config.yaml
d_model: 256
positions: "rope"
attn_scale: 0.247
bias: "none"
init_std_down: 0.0
schedule: "wsd"
Each number is 50 + 10 x the weight over its row's rms, rounded and kept within 0 to 99. Layers, rows and columns count from 0. The size before them is the row's rms in percent of the matrix's.

# layer 3 attention query, 256x256, rms 0.0716, rows 205-217, columns 128-255
098:37 50 48 64 62 60 69 49 56 45 62 35 51 40 54 50 63 42 54 48 48 45 51 51 79 69 44 34 55 54 71 43 41 37 53 57 47 49 51 49 53 62 44 43 44 35 61 56 55 38 60 48 36 32 45 45 36 57 57 56 64 54 40 57 59 48 43 57 46 56 64 51 49 47 38 63 47 34 48 47 50 47 56 77 65 51 60 70 48 58 50 64 48 57 72 58 56 46 47 52 36 47 43 39 53 48 47 52 44 56 51 51 30 46 50 38 59 46 47 61 58 58 52 50 57 35 50 45
102:52 34 33 38 66 43 64 54 46 49 46 39 52 60 60 35 57 28 42 56 50 60 59 60 56 56 30 38 45 48 33 47 48 62 57 41 50 35 45 49 67 35 52 53 50 52 47 44 43 50 53 56 50 41 38 47 58 55 50 64 42 47 37 46 43 63 43 33 55 45 72 45 58 39 71 40 45 41 36 60 52 41 67 73 42 58 67 52 48 69 52 64 57 45 55 54 47 45 45 34 44 44 53 55 53 48 51 45 24 41 68 49 53 29 48 42 61 64 44 71 59 56 42 67 45 37 59 53
112:42 69 47 52 38 43 44 35 53 49 43 50 55 43 36 43 51 55 55 45 36 52 42 53 57 48 60 45 52 45 51 47 45 55 47 33 37 44 29 67 50 46 44 46 44 52 66 43 55 53 48 54 58 65 48 53 44 44 63 35 37 48 48 48 60 35 61 49 50 57 50 39 58 74 64 40 60 58 53 54 46 50 52 93 37 45 39 36 48 40 43 58 40 53 56 72 41 40 51 33 39 54 46 53 29 45 51 53 52 50 53 41 50 54 36 63 31 42 52 56 56 54 46 53 32 54 53 45
099:53 45 38 45 37 39 50 22 54 51 66 38 59 62 47 53 49 64 72 51 59 59 48 35 45 66 45 49 55 68 59 34 39 61 60 52 71 58 59 47 39 24 49 56 52 54 49 35 57 39 49 42 51 45 45 42 54 53 65 43 42 52 49 55 60 51 43 42 40 52 55 43 54 39 69 47 46 52 53 34 39 55 44 71 53 31 45 48 69 58 51 44 63 50 31 63 45 50 46 68 36 36 58 57 42 48 45 35 55 23 44 62 44 56 65 52 60 55 43 46 56 42 49 49 51 51 44 60
104:43 66 42 42 45 44 45 42 34 40 52 42 59 51 50 52 56 51 48 38 47 49 31 65 52 50 45 39 34 61 54 64 45 62 66 46 60 38 54 60 77 47 39 58 47 53 59 47 67 47 42 70 53 56 51 51 51 33 66 66 38 43 57 54 52 46 54 56 59 36 54 53 50 55 42 40 50 64 45 46 51 57 52 47 58 37 50 53 62 43 45 65 43 46 33 39 61 43 56 57 55 42 57 71 51 52 53 60 64 38 40 56 47 64 54 44 28 42 55 28 60 53 57 44 51 71 56 44
111:66 57 71 47 29 41 60 44 58 41 46 49 64 59 48 40 40 48 49 46 41 50 52 57 31 54 34 66 64 56 53 49 52 51 39 49 51 43 69 60 17 52 42 59 50 39 42 45 51 49 59 37 44 62 69 52 60 47 42 59 48 51 48 39 63 43 53 43 39 36 47 39 43 50 47 56 48 49 30 52 38 52 44 50 54 53 46 60 59 43 58 36 57 56 32 53 56 30 61 54 33 55 54 57 73 63 47 48 52 41 61 47 45 41 40 45 39 45 42 57 49 56 52 66 51 32 50 40
098:35 54 38 49 62 45 52 62 55 44 47 41 47 44 42 56 55 54 62 49 40 38 48 40 68 45 72 47 56 36 63 44 68 38 54 52 46 58 42 36 51 51 46 53 58 41 57 63 59 38 44 43 50 47 67 49 52 49 41 55 58 49 49 34 52 59 36 23 53 41 59 60 43 55 41 36 38 49 50 38 48 46 41 53 40 56 52 39 57 55 57 57 32 42 54 38 19 40 47 36 36 52 54 61 48 38 36 40 61 37 31 54 47 64 51 63 67 49 42 36 61 63 30 72 66 59 51 41
112:49 65 43 65 34 64 48 55 33 70 47 50 58 31 38 57 50 40 41 46 34 38 68 42 56 46 48 39 57 27 44 52 52 50 42 43 48 46 47 36 55 45 36 60 46 45 52 37 39 64 40 42 36 43 33 42 59 51 57 61 54 58 45 41 55 38 27 52 46 55 49 63 44 42 36 61 39 48 65 49 43 57 58 46 54 33 58 50 41 60 36 38 49 50 33 40 39 63 45 51 64 67 64 63 59 47 67 49 54 65 54 69 45 49 51 64 32 41 19 50 59 42 63 56 43 59 47 50
101:46 64 52 48 73 66 37 50 55 33 46 54 76 62 40 53 42 52 47 43 51 50 45 66 67 51 56 44 42 53 55 46 57 54 62 62 38 32 47 48 59 56 40 49 55 52 50 67 44 46 57 54 49 50 51 41 42 65 34 42 41 45 39 50 45 42 63 51 36 51 44 55 52 63 55 50 55 60 42 65 42 63 42 71 39 59 65 49 55 51 58 45 52 49 37 58 70 45 52 40 32 40 54 44 67 40 64 41 44 43 41 72 52 48 39 50 48 48 30 49 64 66 60 51 55 48 43 57
099:50 54 53 38 66 53 36 65 60 43 44 30 57 67 44 64 49 38 52 57 64 35 35 34 66 52 47 56 40 52 43 56 56 39 55 73 33 52 54 44 60 61 66 44 35 49 54 57 54 38 44 68 54 44 52 54 60 37 51 60 56 58 48 54 35 42 43 48 60 29 44 58 67 35 40 59 56 41 57 49 56 57 41 73 51 41 55 51 59 60 55 43 48 46 45 47 35 43 55 59 40 30 60 43 49 61 48 41 45 32 51 76 47 72 48 47 33 43 42 65 47 47 39 56 58 51 54 50
112:49 46 58 63 46 72 48 43 44 38 53 44 59 38 69 51 47 43 46 57 48 53 54 34 58 63 62 41 39 51 45 21 44 45 42 50 55 66 47 37 47 30 47 45 38 30 54 54 57 36 53 31 45 48 24 52 72 50 59 38 40 45 56 49 49 41 52 40 46 49 50 42 43 52 55 69 67 61 43 63 39 45 41 58 48 49 49 33 61 38 39 51 48 39 38 40 61 42 54 39 38 51 44 37 38 56 67 53 62 52 36 64 62 51 49 36 35 34 45 42 57 60 42 41 36 50 61 41
105:66 54 51 73 31 37 46 43 67 67 54 60 45 48 62 65 53 53 58 59 51 48 46 41 59 55 55 38 51 34 50 54 61 67 41 53 51 49 53 35 38 37 50 49 55 24 63 57 50 35 54 50 42 56 34 49 25 40 40 52 43 60 56 52 55 53 46 32 64 54 52 45 56 49 64 30 50 52 27 57 62 36 42 55 54 49 38 41 42 54 65 47 54 49 52 49 47 47 50 37 60 72 42 33 53 54 45 52 36 46 59 55 34 50 48 38 42 55 54 36 57 47 35 47 38 77 58 52
108:52 55 72 61 45 45 59 36 56 57 51 39 55 45 49 54 46 26 55 46 58 47 46 54 46 71 50 59 56 51 55 52 41 56 41 59 70 56 47 38 53 39 55 67 69 39 67 46 27 46 44 39 33 37 46 44 51 37 47 42 49 60 45 43 59 69 58 65 59 48 60 54 40 66 47 63 56 69 65 43 52 56 30 40 56 46 50 58 58 53 42 64 44 61 61 58 54 56 65 47 40 56 45 53 59 68 45 66 50 40 46 44 49 41 51 52 42 49 38 37 51 48 34 65 53 40 50 62
# layer 3 attention key, 256x256, rms 0.0712, rows 205-217, columns 128-255
098:43 41 42 36 46 50 59 33 63 37 53 60 40 45 45 56 47 42 59 48 36 35 47 47 58 58 41 54 54 52 60 55 36 48 42 37 50 59 46 53 40 69 32 23 49 50 36 61 54 36 58 43 49 36 43 46 57 60 36 48 66 43 45 62 57 47 46 43 48 71 79 37 47 50 53 62 44 58 49 63 60 51 64 56 68 25 41 34 46 62 37 38 38 58 49 64 49 56 25 50 61 61 53 41 47 62 48 67 52 71 43 49 53 41 55 35 51 38 59 47 39 56 34 41 50 41 66 45
101:58 67 44 48 45 61 39 65 52 40 58 43 53 45 67 37 49 15 44 45 44 64 48 44 55 28 69 64 53 48 60 43 43 50 48 48 51 37 71 59 64 32 39 41 50 46 33 48 54 51 32 53 61 40 57 46 53 47 50 47 53 66 45 47 58 52 47 35 62 55 59 51 38 56 43 51 47 47 63 49 41 27 53 48 43 49 54 66 55 66 58 47 57 41 45 40 50 53 52 48 59 44 42 41 55 40 59 51 43 42 39 52 55 51 47 39 51 38 61 73 40 51 45 71 54 38 42 39
105:48 48 51 63 55 34 47 39 53 47 52 62 59 38 54 55 47 41 35 59 38 66 48 46 46 45 61 70 55 64 60 33 40 51 50 34 32 54 38 54 52 37 34 57 65 53 38 21 60 65 43 42 67 55 69 56 54 66 64 49 63 51 59 49 51 46 52 65 45 65 49 43 48 64 46 36 53 67 65 45 66 67 46 73 47 62 46 64 48 55 34 54 51 45 34 53 43 49 58 52 56 44 68 63 49 28 50 56 41 35 52 65 39 57 41 47 50 48 62 47 46 40 53 49 37 37 44 53
097:45 47 22 43 48 44 58 41 59 37 59 54 38 51 56 49 51 32 60 53 39 52 41 39 55 44 42 59 47 62 56 42 61 39 66 49 63 48 62 47 43 36 47 38 46 35 56 43 51 22 51 35 52 51 65 38 43 38 51 44 45 50 57 42 69 47 36 50 47 47 58 42 53 68 73 50 33 37 50 39 36 56 63 53 32 21 43 52 56 55 43 34 41 65 37 62 77 59 36 56 53 55 54 48 30 59 54 33 56 63 43 34 45 48 49 45 67 67 45 40 59 47 60 61 51 46 48 41
100:51 51 42 44 40 49 69 52 30 52 33 48 59 64 49 48 54 34 53 59 31 56 50 51 64 52 45 58 66 53 49 54 55 61 48 40 36 29 57 46 65 46 56 56 43 39 40 41 75 51 53 62 41 39 46 47 60 41 64 41 48 46 42 31 60 62 50 41 46 35 39 40 51 54 57 55 58 56 35 33 48 51 50 57 49 56 36 57 57 40 49 62 54 50 40 55 49 43 44 51 40 58 67 69 46 40 56 63 56 48 47 54 52 60 52 35 63 57 56 46 56 76 35 61 54 61 50 57
098:66 50 55 60 18 42 64 44 44 26 31 45 61 42 40 42 54 49 44 23 29 61 54 53 38 50 44 43 57 42 49 49 45 29 51 55 45 35 53 39 40 57 52 54 49 57 42 56 42 56 58 34 30 69 70 65 56 68 57 52 38 46 37 27 50 51 46 32 32 52 65 35 38 70 48 54 52 60 27 45 41 41 45 60 45 55 47 54 46 54 50 36 44 70 32 42 55 38 48 60 46 48 43 50 48 48 44 50 61 56 48 56 45 57 55 50 46 56 44 43 41 45 43 54 52 44 66 59
094:57 48 51 52 45 32 73 43 55 59 42 41 50 65 51 66 64 47 55 34 54 57 48 45 43 62 58 55 64 36 51 52 63 44 38 59 46 26 30 44 49 46 39 57 63 72 50 38 54 60 44 44 33 47 49 46 48 47 49 58 24 45 60 60 41 63 58 22 60 48 48 45 37 38 51 55 38 49 38 49 55 36 57 50 48 45 33 49 70 50 47 41 42 49 59 50 40 35 43 58 48 54 43 58 58 40 50 64 50 41 38 49 59 30 28 60 59 37 50 47 52 66 40 51 55 59 54 57
107:56 72 42 65 39 74 51 51 55 67 54 55 59 37 48 50 59 40 43 47 45 55 61 35 64 40 49 49 74 48 52 56 40 51 44 73 73 41 55 46 50 47 46 56 54 48 63 47 52 52 30 56 36 57 32 38 64 43 58 49 47 33 38 53 46 43 56 38 29 59 49 61 49 51 47 57 49 49 58 43 52 53 46 49 65 58 56 53 42 61 36 37 45 47 38 46 50 57 49 33 50 61 53 70 46 40 60 53 51 58 51 47 48 45 53 68 38 45 41 43 51 48 56 32 56 37 71 69
116:50 51 47 59 54 50 41 54 50 47 45 43 60 38 65 60 36 54 41 40 47 40 50 70 71 54 46 42 43 47 75 39 65 40 47 48 65 29 60 45 52 47 44 38 48 34 68 53 37 44 48 54 59 52 44 47 38 76 28 49 45 60 47 46 38 39 71 51 34 32 38 48 38 50 68 32 37 60 33 60 53 68 37 53 26 53 49 41 63 62 46 51 56 46 55 40 65 46 56 39 53 41 37 44 33 37 65 36 60 31 50 56 43 51 45 30 50 44 37 55 63 46 66 45 39 46 53 34
104:41 34 52 39 74 54 59 58 54 43 41 38 57 49 47 58 51 29 56 49 57 45 62 46 43 56 47 51 43 34 35 54 44 47 35 47 12 36 70 63 54 56 52 53 39 29 50 44 54 63 55 52 49 33 50 57 50 32 51 47 39 48 59 56 51 45 49 45 54 56 57 67 64 52 55 52 55 61 57 58 46 59 57 57 56 35 43 35 57 56 41 35 59 61 49 37 46 49 50 57 55 28 39 54 33 51 48 25 46 42 63 73 55 46 66 64 31 39 41 55 56 44 50 61 49 60 57 56
104:43 61 49 44 55 55 54 39 53 41 59 30 46 57 50 60 41 53 61 70 51 54 70 40 44 53 39 42 46 44 58 27 52 50 64 47 71 56 31 47 46 53 49 36 56 30 56 47 50 64 73 57 59 34 27 61 64 26 55 52 44 35 57 45 58 55 60 41 29 48 54 60 48 43 58 56 67 52 37 53 58 43 43 48 38 40 46 52 58 47 27 58 39 36 55 53 72 61 48 52 59 61 64 60 42 54 45 57 62 43 30 56 51 47 70 46 54 54 43 38 44 47 54 40 34 61 55 66
103:57 50 45 48 39 34 37 52 60 57 64 79 42 51 40 56 59 66 50 54 40 45 45 65 44 58 63 48 62 41 48 50 58 54 46 60 33 39 50 59 41 49 48 56 53 38 60 43 50 53 62 53 44 53 40 49 23 30 48 45 62 59 51 44 46 39 64 46 58 47 53 40 51 43 55 43 37 46 52 59 52 59 52 69 56 54 24 37 43 60 65 41 55 47 57 42 72 49 41 32 43 38 43 50 41 57 47 57 43 41 55 54 52 37 47 45 49 66 50 51 45 53 52 42 56 46 30 51
102:48 34 71 60 61 64 56 43 64 32 60 54 40 52 61 42 43 24 57 61 56 59 52 61 43 47 44 55 49 42 44 63 61 51 43 67 31 63 52 49 61 53 41 52 63 52 37 43 43 53 39 46 34 38 65 50 37 45 52 38 48 52 41 46 43 58 38 61 67 53 55 61 48 49 36 68 75 54 58 42 60 53 61 49 59 52 51 49 38 42 39 45 56 38 31 46 48 60 58 42 52 63 50 45 60 51 50 40 50 50 54 47 39 60 39 51 46 42 46 52 61 52 42 60 35 42 46 53